Weights of a small GPT-style language model, trained from scratch on English Wikipedia: 4682 steps.
Each number is 500 + 50 x the weight over its row's rms, rounded and kept within 0 to 999. Layers, rows and columns count from 0. Numbers have three digits each. The size before them is the row's rms in percent of the matrix's.

# layer 5 attention key, 256x256, rms 0.0337, rows 21-127, columns 64-95
093:508505541471385520553560431524545614503471526482573523541503466462429503520439541474508457520520
093:516448572524495483498562615480492508536556590542608490503511529449495469460610617502491399571472
092:471390469433514533495562446435500532589533577484510458440582484511500504588603461439566492499577
098:476562475557463497448536520515487573447552543489606501557593469515492513428516486521513480505466
093:499452512515628515419493449486390517487534441472559450554583563483536551480415416558465457525462
087:586480471453480539532482511557518537522532415391532578512535446442542513441549564525553455552599
088:469479411441565469479580513421441511506558519520336511429517486488509488460515504526463607509523
102:479530479448413480520511469492502426484468486515558523495461498439473519501530539515489513599528
085:436539536489442544461480452455554489445613508501507600401398544506481508442488531540446437559457
095:542540464503493611427380500466480513515513591496466564449502487541470491448569421540473528570492
092:432549483602498436603516513513497510457463468541559461437444451521477592455550471495456526444442
089:468460463500507488461419502505574467477492498555419476401463567545432461486553507457495468499430
102:522563500440453437516500543461405585509412488536489487528495518459515475484538471526417457485501
092:523500480531526518458520586503498472534546444476527546524512472432545471499493518504543550535558
089:516490513482564499506486447507575416470514452452388477488465628452484445549477524468541506506412
099:417516418538512491509430531468518521508520547496534623560429511589492441468569515603466514517486
094:495457533489481504531495607517470511472495516618480430575507449522449474410535552593377503466448
089:463501610439569384474459477512511560578450423470527514446511466436506381435554539451419551522512
088:491487512566547524483517542430533447588533540449420528507403513451440547468430582456439544465618
110:454507494496508497533470551395474490525516583527434583569423433473452387462416450566419532524554
093:502492516446455465579495500507461463413483617578528573481559443484485488488581493561500498517462
146:464448544538490380486410574528437526453464501491457522558543498460434475397484449560392574503465
115:513466579439421451472490495477504544498416496555447513565518463505439458547381516493455614472394
112:513493461464444610410548478549568466503513471462479444515428572510587509468526510503596429451504
091:455512509555512513431470441557438531462452525465453501549628544541516568498490548571516488482505
098:472547545582501379523436516419353521502432585447558550537548417538463484446474515436513526447407
100:512487473445499507513521429502559467510548504478522418556440471602539474541517618468470466555556
098:440473486497528579612538580533519517459498482544552530406611445515475559485603514462529410450507
092:483487568507415540556489471464484575503584516549653446442522519466464495513564504501506528501472
090:520477544484476537490445464462488547511563468595368532559463500558512471501476530469425474491540
085:503640421513533412538564506490537484400568603521419538517502478487528464570481451513484384425498
095:516535530566486473566479525416580472538447432466483494559486528570547484426540422573538522569504
092:552499581593501459403520505490456499530509445504576531612517504489491578401525480521565544487478
087:562568476502498542499490482555391398551556504506467420409446494476556591503483454455545475566497
092:462521473501459575595476440438504469533388566517496474500494539585522554574550522493551469554510
093:496377614477566541440476533456460570454422512495479494490475498638460519502529476553471587498527
096:466586488429538550521596469547458536603533486535533473503478516428549607475573496451525533504448
090:584471424470527452526481518479506508516412430543410518574535552515515403516446554498492521485509
091:503528468537469572457540541506562515509507573579560570550507442586444458549386507515396563499490
095:547410539522492421530553457526473558441479490579550528551525477436548501479467521591473532467486
091:508489463406583486504465541440518506476530539490489485485408484471513521439525480484503512544504
093:484506513542535488487527548481499470544581422466438516432509436554460528539450543494572436396546
107:556543439570519584499510485455492458446567425576502528456487491515527532483488534601426455396469
121:476471488466518427441506504431475546469447531476464575539572415552400525527395524498397517508492
095:512581527600490597552566499517462517546543468515503360510495563519575548487621491483575410533497
086:448444509527508548571551533500522582587449566499462470523551542593480533406408541434429437532568
093:568488476542525459582422386523503497471561521457531534436516488489492565539598460501570501522462
085:440457543435463523546510482495555520487503474430464576495523491559385584428482517486454540610494
092:578394475461493601415514422454561548537538498493573494511456557583448475601605508535466475473462
095:460592575440460551447535445475398516541496436548478537511505423511537508457449578491449543461435
102:476524589477504456508461477516530417550532462600530481550589551618555460530502552505383552547490
107:552496517521473544514488489487531469582524481516491541447527487481558525527615456423574420462462
109:560548472523419491497466441549479532418532451565534493490498575455491506532598518506568503512591
089:550438543567438481450495452586544496529486557499482494534522469521512527527521493449599503378536
099:531410418499515503503570456588521589526500474438629517491644569420542581575539457515527440468441
102:451484400543519457458481497549418499416440544424535411502544530569475364486463507549451509553548
096:449456503582438500559534504522555531414416575455434533552569464477518520558436486481468543520508
095:552502425472518434449485464443449619522495478535592542430451454493392417511480514531448502601468
093:577480418549478507603491375490549514446514416429441506446522501469519503424558471545516430559516
094:499471507417554404500502420538506570438458413547421419521434474477543529580493474595468500507524
093:461465516494468442497504607534488460488480479498566442482474503534508472452431587510428491461597
101:556504531498498433515550467399453504486507538444504387442490497470501528527599464493559441510558
097:506561465518457436601525538601462528463561553436607501477365456429504442560533522470523389480500
098:581438581538495508563462540493483497525343475365495497533513512556474507508495480522433475441491
089:579549484544452547539514515478490475447553453550503490440507437508547503469481598503461446523504
094:533539507499499511511577492479526478532566451491584489417495534476555511552494488465544362540471
094:557628402521540409451484488365647478518508405643514478515531435466485454467477454509489437483431
096:565585471506515429592546493420476450514499547542489504534491480565472575564499492623602414487457
091:422419447496568476436365553612484458432468470518527511482473459603434476478440499459511478480510
106:583478482485531514513469543491534522437515495468495523609581510468476558552535456511516606422519
106:472437479455487418512550653420467515511477537502469550495402440523472530487456496552490559546433
092:521556494432483533579478521470528595433409612386490542524528551457479452419431412481497525519483
093:420546471532389448484493546470401494498527481525555513573623478524440523449492497479451630468474
088:495518522564479557503502507423483495557560414522509473447490412501454532523626505537476449515465
103:473452531532521508527482464576460543508466531468464483508481461532546472563447511480433525413487
093:530578555502552502523457559585500516498436478459415497464535455499488423463414499515382534516429
083:462506388398577448552524609462473554452527422506504449495481567507480420501533417472482518546525
095:431509537596490482516418612546571501522485624503461481574502483527527573541477524518496538489488
096:459485442491456557479541501494486528656536406570437480393492504541461537464471521524552514535492
091:449538567453493373491516489535523494421488490579497471563485501507512495543452504463486475416492
095:483405454534529453466464506563493535587648515514516478506533531428542532460543542583504526458516
101:542494450581433531427523453579569481444585425418561514485575467463520515540556521437527423487487
096:520545429521531500519476533459483511538493462483534500457504460514421413530405505468479575487516
094:541455460512501540467541470484564455506478502455502513555533509651501548517603478515506458501499
095:437414468596579478473501562475515462572467528517554502475462492409499513492622544464658555503512
123:597464473571448502490586408470540505542524500460496459503537490497599549468566453447595495443489
096:541536508541510526542485556490512512543544472557442559465455491519506475523474468474630458476528
107:471551490452501526440600369538531426543528519485512452460452504473575564570531599489545418542457
104:536454463501500557505620429491546427516555440501510526478481469522580472594534537539621442470481
101:459449397429542560512460484476485509442454473482464543528529549480539476375463504616420516424539
095:419533535565527562522476591435477465453508469544507477520478430533513491474488499531453551573515
094:542527486535512521499478551473561421514525590545548505478448539629560490447414592571466521511459
094:514450451412485514473533559497541443481562495517471465500400494494500544517572455516513542500459
091:563466501493503534502520494552477473652474476594491479486565489454417506577491449494560370524485
096:536522456539495502520494491520465424592624424545510524512477484465501608530464528507549483478400
094:509575532507522473371411519527423433514446441391530486562496401489538502414538476605476542523486
090:504537566440588443592421571423533516502446465461484612465568471546419489515527487529450504406545
090:500470496530497493471541520478534512474521468506468505544517380477464499441529475504553462479543
101:484444498529469481522517469499508473473490447605511570475487465520362460557486444518491544472480
090:483561485519430515553585505491467510444557559509417518467521497468471515431637501424480504455471
097:510619506517513479520458490565582491475511496489470462419396569436490492527571500482482484468575
094:431546519567534488505548469467460418506539643589552601435486544442479427477552548472497502522486
101:487550477563477463470464625514499507394465430471500510615564553455444450450495498474440520445467
099:461417500504513458530605532543547578462524483491359486432463443571467478366425504533418515464479
105:538546431484527483476562430497463411528572494526520426459456459423579577570548519503549477561444
093:471556437437485497568485521509588528552522529486570429542528531392427478487617496523581523538455
094:420477455530619386554365520515371573576564494445529561536452482516424417542532544467496560541479
# layer 5 attention query, 256x256, rms 0.0328, rows 22-127, columns 64-95
093:406454508579558474501515494586466506520447363532398476491566489508418606504501529429482589433456
088:472467571452421544485518456562411414541565459451521461514585497444521554547521436518480438513466
099:558431505438474395558483574494481533504446515476455477405384473509575510503460432490496463518495
096:461434527618510446606476517509557507440383449468454514496486495477494512488540537537469485500528
095:469501487458560437424532459522560479444510530570502476482522487570493480534442508572505511504391
091:483487559457443588438540452534535442511507486471556499504521484464499531481483447400467475561452
094:550432533451497556555528420497534551480477577547538447469429514448533464517556534396572459503415
089:546527566546397467526520468475452499509460488550582494476486394553431564542494514569497588493482
090:555536413432533479519552479558495558560545476383489423533521435574487471499480445514450476581572
102:538504472421450578504480446480586515573521513507465604470432468520485493525427392586603519509493
094:474633396413470514512548442620554426474512482564552592480529436396556457505531441494551527517556
092:479340452505457518536421498505517401433463458485440494512435472540513463552464560581470561481578
099:524621510598487555586506451499523464526498603453469488482499504554534544537506558536529489434549
088:482483454519540425522507534484485485478485542537565503558468393406522564556608483489430551531546
093:585485497537476524550460508505397496540443426463496438425554501525506522515443433536586527578451
095:464480563515450518479601469519474417525537696459466573471528551620533507494497502428532562563488
101:405512472553489410539439520493471480479560508510499454508551385517600619459557599518520521468480
086:496459525514563318489586457527522487498553464458564471513560570327527487464542498507556524489594
095:529401533475600440513562491493448647496404576452487518586507532398474472411456505467484576473528
095:502448516558545496469504488532489457581440459468473432467504492554488509421488631497521447538552
087:504497440537455552523522530458456608453472453604503433603349491520511455550551553451476444532548
087:447518447473453497504467442599455520502590531388510646466516466429522472436520494489487485454490
103:530513420490592388554472439377483618486399566505458511486478465568495490561483561515441610526487
096:501464530427485475524382510459480569504388449542558497511518522494537475496528455526428540482468
104:491577568524477543389519596559592476535478537572540492456430557374583557481515473528477495607509
093:428417488470539461446540562476484489538483447530468486454554487428472460492439539514564470476518
094:512537476462635484346467483426499464550494505458453616547447472513531498365545520460463535435502
092:539493524566484453511514578494553420526484499446503393420527510512486491476500601398389534507599
094:436437485477392531565517587485563454472448497419470498414536497552528541423514484542465499532478
093:493449545504474513515538506489413479456487509428489542551451513507547506409483515532485529520600
101:426476523541519521486484619612508521537445483524458505587466498502521467498521482413471490507485
092:457472509437424552530480583579468450416510422488535447495511477495500553542583447476486596458453
090:517482504549496451525516523510514509464475518423488462449538504490485487524563431552466531522542
091:542533544518556570500520518518528567520513575528476607529447452516468408398433442622475508528557
093:365480480501468525423487521486501485495507468440474481489531432485445502501494510432486451446466
097:552488503433468497519458465421520502458464528467420506483453468589530539520553443611496540464522
090:425494481546407504421516520525519494457520570482507461457510467510429541522499460521487467420451
089:525511503475536450495549476582421466559495518395450436539471500441518497482515632562566464438529
093:543489493537586561441491488481510480518503468449570507582513480482496516528518527545499534478566
091:428452493497394425608574517439528469582465483458531468496514485488504455563435430420538531501488
092:431527426445466524523493495531461352471576442497562568467415614477531476506466510442533525418381
106:416508544406523474447514555577444471598502503487478415564527476641521564523497451420459573448583
118:544459480465566464577459443533531425527503449474569498445468517615506559500391531413489512422469
096:432504500524421496462427580516513444551441535522373500489480486488447450423477463564412544528463
091:595542462517558452500421518424526400436524427543480474405421509560510443504489537485461514540448
101:483478492497491422517514395412539424539463478563516495450536570510552448483478455515560421554477
098:485573574524500521490541452484484394464520461504509408488464447410427537485502557499488512500579
099:529468490616428500470548528537456472435521507526563536499474539448490459588519484508634444492502
101:501446517497468472512533448525499569441597454504504488537453494512464476526550464552453633450500
104:477485560493523615418530504491586622499574438483456488506615476442418523392441512460526530410394
085:531472451490440467527556507523526489556547469528576415450445429567582413531522530539574471519494
105:486499557529475487627556499498522529527432515421594499488591468526575526562545520488483484560500
104:509560491423522497507541465497503538507479494552551521494487447491530514572525515482486485532585
092:525517538465407538422526416502535475603503521579479451412538529487505459510480415505522455552420
096:559495521453503445437565488518382528527482536512458549495471550572560564526557491541497476439414
099:463480543496479580483473508502475477515559450425525537425426584414414529524488461529434535437456
094:484520545539580492521503519465530559481565406492498483459514463382580544482517438402506546540570
087:461531503470443562421510473548453433551525498531507410517413520450567599557535457455551519478460
096:479396508550513453487515526458472474568524512520553423497542459388540416545526498424601474475599
100:594532512481399429493503430498542561391504596524520578574424535600517487445501417484490514479429
094:452496527471454552451568432542469399496510461518448501554549582507497524509425504392583463453570
095:441485530445596565438495472491558493577518452527466497520508522537561547451450424478541504548526
095:468610475533536378587508527520450472463446617509483563458498433488522480559512497500401400566581
093:536432484536413438536460524488499535523537578498473478570352516438449386480472512515556532519581
089:555424451465440505535566414554488502555487492450497475493404591476561530553500501514576592458522
089:508603540523463525573422519418466471544485476521463498464515591533505461554469565541537515460469
094:504361571474476507434463412463529488500429403529565543473458500502464492471434458456520538600496
088:587511537503568497446589459409441539624491518507585522467434531633534491481567483487445502559441
097:484519617455529563568444499458543513446541475465533476505472435486456445465512479602466445464482
098:531521439529451518488485466474428552543443540512562481483490506427457565506528508503591434475497
098:487475506492521518552562466470466550452575456501519494553470508598605443486518589521521553520591
094:569455400503522560528481516530547444427442505465540514550445466501489394544445499563486516501448
088:545461464484506534397539502574541494458523503512478599532553536518506510587405427382577453385507
089:519473414500433490578571543525541464552616384492482489489549457510456527435405531492523470532503
088:431499496501469468506527512454507539431568453607590465530541628477481473527427510522513480456481
089:545511563503486518510497521522424518537567585440498531469551519524472503514497485466457556456486
092:536433503524486605565526480419490521427588519492519459528495559534511487473584454527413467448524
089:515476496523568529422424564488431527451517439439575450570376432493479450432580575476476510551484
094:489469517489499417556442496474463522452509539420485514518496532499574538543506543458469492469476
090:508540532434456541513566530564553497479507572518383448515564417465449549393424505520504503475419
088:462482534466587480498464451469474539547484554569457410382458607465487489429569498493541443456569
092:588568502462563445515530490533533564508484574500453491502566534474580430546546469416468466523505
106:468451523506455486580431522525431519497455466473443468544448514448498446511550492473468469577483
092:474423460461534501473453561542532467546507396589454407581524438412505550564446455481507545397542
114:502473478570521476562497540514504535489496591505449534553465428552418404457503534526483509437476
097:495499544539557450517466475458315420487501515466476528485539472465420473471588496520484585485483
085:488494489555414580507536504455456514474541380503477522418533542533533502489418428456551512559473
092:521450500544498495545489551465572453510476486450452506560494582540486525442545564496415559483531
090:536577527566453446450527584432543448428481440554457400507563514556479519524470553498480548454434
094:580525453467450631420508449505535512521485475451485501535475509477542551580425540427517461370468
095:518533491532516448476578498528575499580568402386532449454536528463453459443477539524463513430508
096:522486484531498433482436407457560571437405467487564576491562497438521477465551491473539542521581
092:509583545500498509516537505509456468465472396504585518487510567602514488457546507551566544480474
093:511500470471496512583609475456483483430394511448532463452549488560586590452553446564447507431525
091:480515577463541600563537502453534501487622520530490505526581483504548480490512426524571466481550
094:416507444537433461430535513523497478499465543473575432475494527408561479422456516367491501522467
091:498507571471479495508463495559539540549580564483437490514490491498533369493501433415480527540514
097:471498554481492585477442444497521413501495424520544482510541530500599541561508464475445486510514
092:535455487537477521508453545520563549432525538605522567495445496399453518500508481517444592428461
093:502487509478461467405485503544484522509500515475575573638456509595508393409521437566423505452537
095:535388465444460489479448442576512579465443478405516457574614502505564535517454528582410483540514
097:475442406605531611501549430507552444518523532418515461320462501551523584502362588446553440512541
092:559480483448521533490465480450548400550565391537553437553499451418420463539497546494460461531490
092:471419474537416436512368485495537499375542499500455505456590482489487483473415516500488493444546
098:398514571527486480557482512496442548503486469552541465529472528526612430484374502449411470473517
098:566568537538539521473559491489564542402534563533465482434540489475485503462434408520557531479515
# layer 5 attention value, 256x256, rms 0.0537, rows 0-98, columns 64-95
104:439458453481476477586491499552554422586499450425404473473501441539584417563531427590531590495568
098:409486498401539490602401501434543566439464480468526509471407481532557453490468491484522460477519
090:464488505490561523489466497501482503395436464476628357463482563550477544433508449473509497494551
096:524526413557590540525470502562564653497486517479562534457442485511439553529430541493498516442582
095:545430531562477550463505555442468535474412394607506575439509475484529421460573560542514479577458
087:473554477449431530444511572561496595455483527525452472534445557387573431492538485544510547560529
094:449429571440501515506462488489529483575529453514580445460498519441581568486390562524480592426538
090:470468527490539521453504464601483495482454512573478490365421491519527421585495572460541544598558
100:471541507521497515545569488537440521534586435534494511599447504462488452552481452394458569463469
107:501436490444496587446545559534472451439449411415465602499424515472512514505410453463524482524435
100:506545556506590537462447483534407524538464496451467598525467522458433498604435536457472422521544
092:561486616442519577406530481555539525473524435515447468534495436573519488513592470556451533402443
106:492488479490464463504555546458485571469498450390498568517422496487463492474524477523472451529536
097:550432522429418484483602489488482550551425496444343492470511597430559400417471482479526496423504
097:558480543541484540502452533500383473527576564533507552500447540466525460547449481440512518473482
106:572550468492567549543518448474409467540455520493487567482417523530464554487529434540575492418550
095:456457583432496499537519473505489441511552502601421502553556488554554472585519444532547469519486
097:544473431549465585479440493485489564474470547593584455388532428604452575500499493493536440522435
104:434449559476502502400453501491553503471515473605526455457523548473447563375565505459456487394490
088:440599515480566444458417489542486506577501476527475530562488482545542508486505557493585561571542
103:575502529495493530556384486552591516498643530481623541537484547512427583473433528466551497485614
094:505497531474440530554569596533510488551524447463449509394449536544432455495536600577445534476467
096:542438526466462470489511407576543525597482563515402537472455515517455574475621491493592614524478
103:603508424465402535431517498382492573464490492495490472558430468491552443431495514508557468452521
101:449474461485471449618462555552525572550552512522461545439490498452421455524514547439564516516557
102:570477497465494574532390474461516504479530397512526518468505466497485483515456402522591535426485
102:513523497531546549480565510494460503520530502472500429495509432535499536478498522456506500485515
096:584430438450490567476533536442514446624482522537370425424503449575553444465482508518509446500547
105:505541535583535606487523465489514553506527544442573581525527500435424521501513451551464531465471
096:517546451512463526456608425578422531553585456521499570509380562571421426454469543553567447540460
095:428519586542573596483473499483438454530635477410476489544446501490487547459497448410496507463537
098:485507580478508498524560442472480446630457532443443458384574531524485487499513533447545538525518
109:453528568538462491624516506502536560467504600581516494560514471495505492539548458512467486510517
100:479489500459559537436433535521455396544514504497530481588550510481522484542535530449547495466484
098:567450449478538487546465512533463500595512530458417467546421412565590487541550476549509490495510
097:521495469457517532478507460471511459506443455572415509467526586448411491423522474455573488490504
107:527508577441532594455559507489487580396507534545474446508537470468417458489530421494548538529464
091:461600536389490538568428519583506514562449418460470529484525559503534481474469519463492495491494
102:579496545454434567551566502508498514449550513488504472526433417472505446565491522476507554585410
101:434450569517493423611516591492439548517563440554519453517482411422564496492545517462449534579508
094:492459452572488412607475515475518488511525527578552555390423451440538520554580471551498534459494
103:471499501478589549357480480418507513487545421468492532487504445476462549537609450532548458449440
095:463605503566503451515537548485415439456582524505612525463507456456452431435449571521547503507558
096:488580467546384479584475524488387567529418508602478501542539524409537470486548538508461484463442
105:490537521482499452514542613488586534532548477469567475463481478442539425526503535451464537540451
095:499537441449522398551535469465546457457492520589485591470501466481506487533447483488513586419531
102:485445514557542500464437470462312575478460438443535583505554533472446442536489513453519423496469
096:481521591565456527506553521498540435453560478450581492527501531526420561492529463400470508519514
090:572528505472493539529442479474488421522550563577428580543466430518628393537556457467455528460499
096:540484475558470516454492484590462510459493480474462500458348543551437477492506532470478499497603
093:497441441525516512472548386522414421529481548394520499420526486498521462524453595511499496471568
096:578579566535455478478510421441494472497547601504514559454428403510508445426532397462540555562400
093:520471568492421495517451467499498528566407458434498560513493507471482391454491472516483579498483
095:453497432500454435479495500406528442572453494561420543599440533483512458474570536470482511556525
102:507548499487541554466481519511445482511589488538531557556503467519510465467456563550475503509399
101:493438529398503539576498492576596551574488520426488368448553497494535535528538479507457565401476
089:487510481586468520552471562498437520579457523446467429518465464563464597483532506537536541527457
097:399443406541509474628435522503493529472552489552537541456580459470456489508477502494455530449386
106:553547519478536448484532545604545450443492488495513487516505449448499562438561531459596487470533
099:539518386448475447451509473545580542467425488486432527475474522487519514569490432485520468456639
100:442536481559466497431504406515511517503514518474504481588455484513503565511506586506415579568548
089:496484505518466570497422480497519593487461490512457469553519418430554519500434493495463494461484
100:517454528519579492536457451512536573592491490457486554425495505572433563548561556563464464458589
090:490525408567523540493497478494521410445427483436482607538596523496498472460502481487449453485513
099:512528477533553477527529553454466460523486565485490409422416532580441606527507506518551588490525
110:578502531526547472568535486532568497600523591480481524509438437465545470505498409486479585457368
093:560515568572490522423504459441483461456428460500598521500495486513526487497529525540491427477435
090:460491352452517483495452494450512562498471518516442556531599469392487526464461570464473480485530
103:496469470472444468469488552426511565460523444511522432427541473433541496481458472465458552545547
104:463519443543543501504567523673547444403450498494458528488517593613521477491513493537480510579519
106:484524524420553477535422593505478454508580540522615468500455528548500553455475598505528520507570
101:505463512552466561536459468547531526372526519420394398470584523505541549423517434528459441554443
097:475451456494479432543513423544435466557530543480513581520507517494411422504474545510582540541487
096:458434542461600551498579519615539477449518532463551661507459580525524442460509493477510533487449
093:473432420501494470413545420536500455502541512430461521584479472437547463441519474451544523396581
102:462452542455497486486458495528464539458523540595524478535514423447582446512566509443538483552496
097:492416449559497445541504530570527470577539518403488479527620437545521478606549532615569547437514
104:525504449441469494479505409514427448436441477455501454578603415577497408518590453494528449404472
100:498411539458401536532487509428562496478386571468507525491548534536551466535505615599509484455571
102:500519489460567404512530555467505572477469448477487448485454562457552551618513435436569515509525
100:576532505488460554455482509456580543543460561534551435527442440524585479405527394440540485544496
096:494532502457511562484462492520489529511498554527448499567484490495559574441539442442454487512488
096:485546412412506620428496485581440589486426505453449530502501442498553492496446431536483469492547
099:529517417571483422526569509607505468548558480428566493546538620433397459512489552565607486586480
099:451529471551537491490547542565506484526448576477470523516438518491468513472459597446459616528485
097:484518501531453476406514473505541509538591475491393580499437526517515516462390439411505482512526
098:519462493436395510524500473509567450520486464561489450502517553540532417528503573450476455504528
102:593549544568486510567541486529466507488506599524443458495463350489552434526503563567474478572567
099:515575476484552461457532466530489524529532438543513542489528548539486512509460473537490537499435
098:481491502547474559450488596483485550463548477470560445473538452506440541366542558469477548465423
091:465503564527546570473569399456468502493544518418503581505504461452496512558404549504504517507452
084:489454424525440498388542481461466562508570511420358549465445478458468537458530520511529501591510
095:530603387476397488471475506470498566569469493525572542571466527531489481523515515612508549487609
100:417500478468548515444526467458529448470473413532418429472502468484490625377447540425506513559494
101:465440428486467579512463484532487615545439483501516540570499581490502561478513499388570465484551
091:425496407578520513524544468566465568538465462500557537505485610493581533481532471366486455523519
082:417451394446491445475595503445537478536545531446457596508516510488563507438456541510552566535549
094:500460462628496546446485555486474492527493527470525497517549500514496496595561529548543468541531
097:512524431440584543489469497521425536630460571524599447421529470441502582527473502512487475530509
# layer 5 attention output (transposed), 256x256, rms 0.0462, rows 0-98, columns 64-95
099:470459499489400462498523478476509449490535415623530438500500466431563501567524508472559511525448
099:540517454485574516515467471490515561469453432503492512478559472450526352450435527434527462413523
091:496529556548578545453568468511509583485532508561538533375566511578494520382482553527550572508641
098:487511468553560542457493519500526565533497463493536478465354591399488499528417445554528620494565
093:500465556429403534439432496491439527586466443420419549543545596442435498517549503517491542516546
088:481417399488464463524469415500505477412445439531503465547507554415521560505535633527467502549439
094:425493511538442488566492505459430494566498487590520574477406431555476502434465581406538440482582
090:479396510537502531571515477561519523412428495491487466472416516438469512537519545530565465554475
099:447449482632446523468589464486479472505533542555463597539468451360469502577575441435482548497388
102:524469543433456571421500488565434485461460437481491521511433466416498493432474495525479440591466
097:461543588436500520466479492498456467516515389478516504536467537437295519555424524560543512535550
089:461407543393519517466427496494512442498551540509500534418498506617584469509528474548568538592536
098:477561510470414505506543431491504477383530549453472446545500434506427496486548578561473496525432
100:486428439451529555376586469436455524509435492532451471557450495584442489476589417425500545523463
099:516445489534476496522409542488460435463548541518511560531435538454402502481450472489498527432480
108:466555539506617567493518460496480487471521502540472536376552503482453517565481454586477527497501
093:562448502505467410527529485476468433489426448555471556543474485569480478612472427510594485505530
096:450587537400460598457484493560424472579532576551477538433525494498503549510515492473575423420509
103:535478584501555550508498460477509503562520478475525453441632564546475542425503541500479475461422
088:447464514542553421523446459468452550505521484414491396528484492552483529472469486532469442517494
105:465554477539475557579468512470503578556468471552550483539500484438416566441514513438548559464517
096:455528487526526615411521550486441531518561430510511451344495495500446434440525512558455511530469
094:527450418500509419516589462507555454583469539490484402412477547529474548482545434480501494476465
100:579549435388588518525520478509574442529444522506391483560564523511495552448512371465553519458523
100:524501392557406536577508507552507518551558479558489478531583435396451534545515493507532538546556
099:469528476426517517489399510598430478480510416476516513526487513561483502476566475524506492505492
101:495536500509492612486458451505596512597515443553475499594458491512545461573519492512581467387549
097:498429534503579550525455504512433506555464482561485479529542588629505423484501429496424506500571
102:552558532468516550523486467530512487456596516437468464422486517442476472522622463502445569551478
096:481588533538421522459481467495579576498487460542568606485458629513453482496495519510514530515505
094:484577513586511500523515453518374468522538412563548608575545550500512457556542536436523444481514
098:460470488549634478581508563454511588476541558483409510396466509535471427462544498487512491447541
108:552559441448412501535510436505488567399498612477465405547498469646501530522511537504458554415551
097:426531552473482487493505527570466540509587542500554561488474589479564540449509513534522480491479
099:520460531468555529531545482436480439544529433518488540468440520552457542379504544572551424557489
097:552510479522544603466546484512565395529450468527453477485494574364428508498506477512539545618450
106:461520481469574502483500549486517491522557483550490539520477527455518395479441417458510453505445
094:517605501542488442495504492529409433495536478573528518474475511411502419471485585489538568574437
099:581467445576469434495464513494444528472443492534527560527545434455537378548486479487485324564523
101:530527503486441401489531517396436514538540535568514528614524467441513469499512519474423432483435
092:481508442528451505639466414444541501559500480527534523420432530543497593514434394614487435532449
102:454588571503504596442508542499517492561582543458476506499414509495544452485545523471535481459517
092:475500462580512423500528481467558517509604479520566525459444424522512512403494550585549464492528
098:493480450465411511503585464413485568590556508438536452553566550366611529508512537501514483530442
103:565473518529493460507466516396628477521497568534585477473556468496523487404537525482469555488416
097:446506512433617489610391541471551485564461571517458511521534602447513575576428487525556506531365
101:535496543549454470462516469449423565524531503483512528510532587515391424544520414577563424465503
096:548580549478471494565533543511484535486494558540570493452481508541563515473548495463543518533476
087:523490479432454489489423512488470571567586451496519578553466457458445457545462439474489418494547
097:429492486569503518518470443541448524422477465563495509439490578502401522413559486444509426535504
093:525486543517513440437519443416530459512504562497542460400448544650517518442555487451481529511638
096:391518429577465534463478448507449481593561493485455564465481486598455476435406488501496490429426
092:600497492449537454454554544417435533563396542496548578468471554427479524470536446509519511597479
094:492489435555449500455536513479473440502469435530486504560565527476476486520479486523416497486435
102:559469508570465477481463532540464550505496507481520572562530434429557510406451467489517463433576
104:436455511561646535552523438557507485577401547552585509425457452560523577509503516425532490408464
088:462467479546495466519572550493529468423469476437518438483430519524506464454471507463543533437493
096:418532487503435574602461513538509533471640471479412444468449397487460500506606511473455500523462
106:527489547614486504565581497496565453392460531472515483436491460549445601447617501534517497496468
100:525538431404491591531555455532517463406534513549348476405554584405520535555470435523496459499493
100:533493519502491419493537393533479453482488471435480466547533573559524516471473603477499493432519
086:490550528511533542541503610553445583543503447539487563524450511403494510539465525506476530496532
098:480500494480547527474520403435488438486486470384476505418535532453480584502486468544492526541501
093:495482497506479497555518493560550361468495481458437594497548577543535558532560475510510551511589
099:534512493518555454508552594489496489525492427543433468398458444563559536624443503473539436422543
108:565522439490517447528487443409473458551567531452504459492408429474535485480478433442471542459487
096:523562437450419543511546394405568536476465465420498533517555504502481555471455448519498494493542
089:480503452492533443567549541514519517512430544484546533559571482446561512559483588532614505497475
097:464431445465552514566439519453468453478493468513593467420605542458532499461432519484495483539354
104:486472515563428470508561501573468542417500470423475510514531518526587568436472526462433498574460
106:572421491571521474536346574516516564534481581470506499512458549566515540511451610461515483490621
101:569508525483566461489550507511427499462468483489414427511545413531500487331499524417494584511504
101:523523495381502461499540455491513521528463449533502395543415526491505436495530464513567465486506
094:536458475479466511409487560550548525521557546589546608505452542523544466433565604507487419472420
095:554487443459468505439529582514469489541471443461406547481503505490527518523551491502531514507494
100:465561504466414430564394526504457552545504504552464548534531533499502504423484598470516480578585
098:564503524449449450528489459408520478459504556467445407552537445625530555449579569572503506572619
101:515451503474533519443522502537520584515412560534476450488644432460516471520528328492516540506447
097:443435464418471565475447448410625414460473517526524386509482610461480555465575536534446456478435
099:410469581521565464563503491505558603518504536501457502522501414469482455409464570422510489500550
097:579479586492461546500529402552470515533473540502494489524470478509515524431478439466443554469457
095:511415533493517450507473498493422493549562500548454534586486514492592553481482497415399456600406
096:396435434454501513501558391511530472516496497578433441530538517440495431530494507577565527495529
097:528562466635420533568592511485609427415505467458469514488430459464416523556492492532479566519516
101:501568535569511488504558590520518538471529512564520501490495551554525540519511533407547499518457
097:486561476510528401459486480558506502539508572570462584512474513620383534418556556568483521514461
095:544471473509449520493526457493548502686533432531506469476539490625554376487517494484366547579526
100:503470486530539375535455428442455476511478555536504488471498528601495460541487467537517485618498
098:449426534505470560507511503608452586533477553336552468521485471548479455551432501543458564554479
097:500531463578468498438453488442559533474522471492593541506568503452424470386414518458482516427507
088:480468560513515446437569569493448530515453489492472542512444493521543528580470470389480554526430
083:551555437517431434505496454494537493422513549441507516483459497445537455426525542529392440475473
091:537456524438398526529506435416515504536434406466536462470400506419367504481477484545375484545556
098:450474483505469592502469495527461454548443555468541481598507568568534558446435613498512477516592
097:483515453472454516473601520618494585449511498500455595578480482437532492567561539535515512590588
091:421554517514486483517573451528498523480496478528487471496552515444522516450604479548456519454513
084:530374449530508556399494533507530523557443455555408476512485502579458482479453529457475441526532
092:424433546505443530488518511523522564424571598448450512434494373462512557545549453433451499611456
095:479542533514568510445465509527540540540397511511622493379466586435570439424454510534481496454596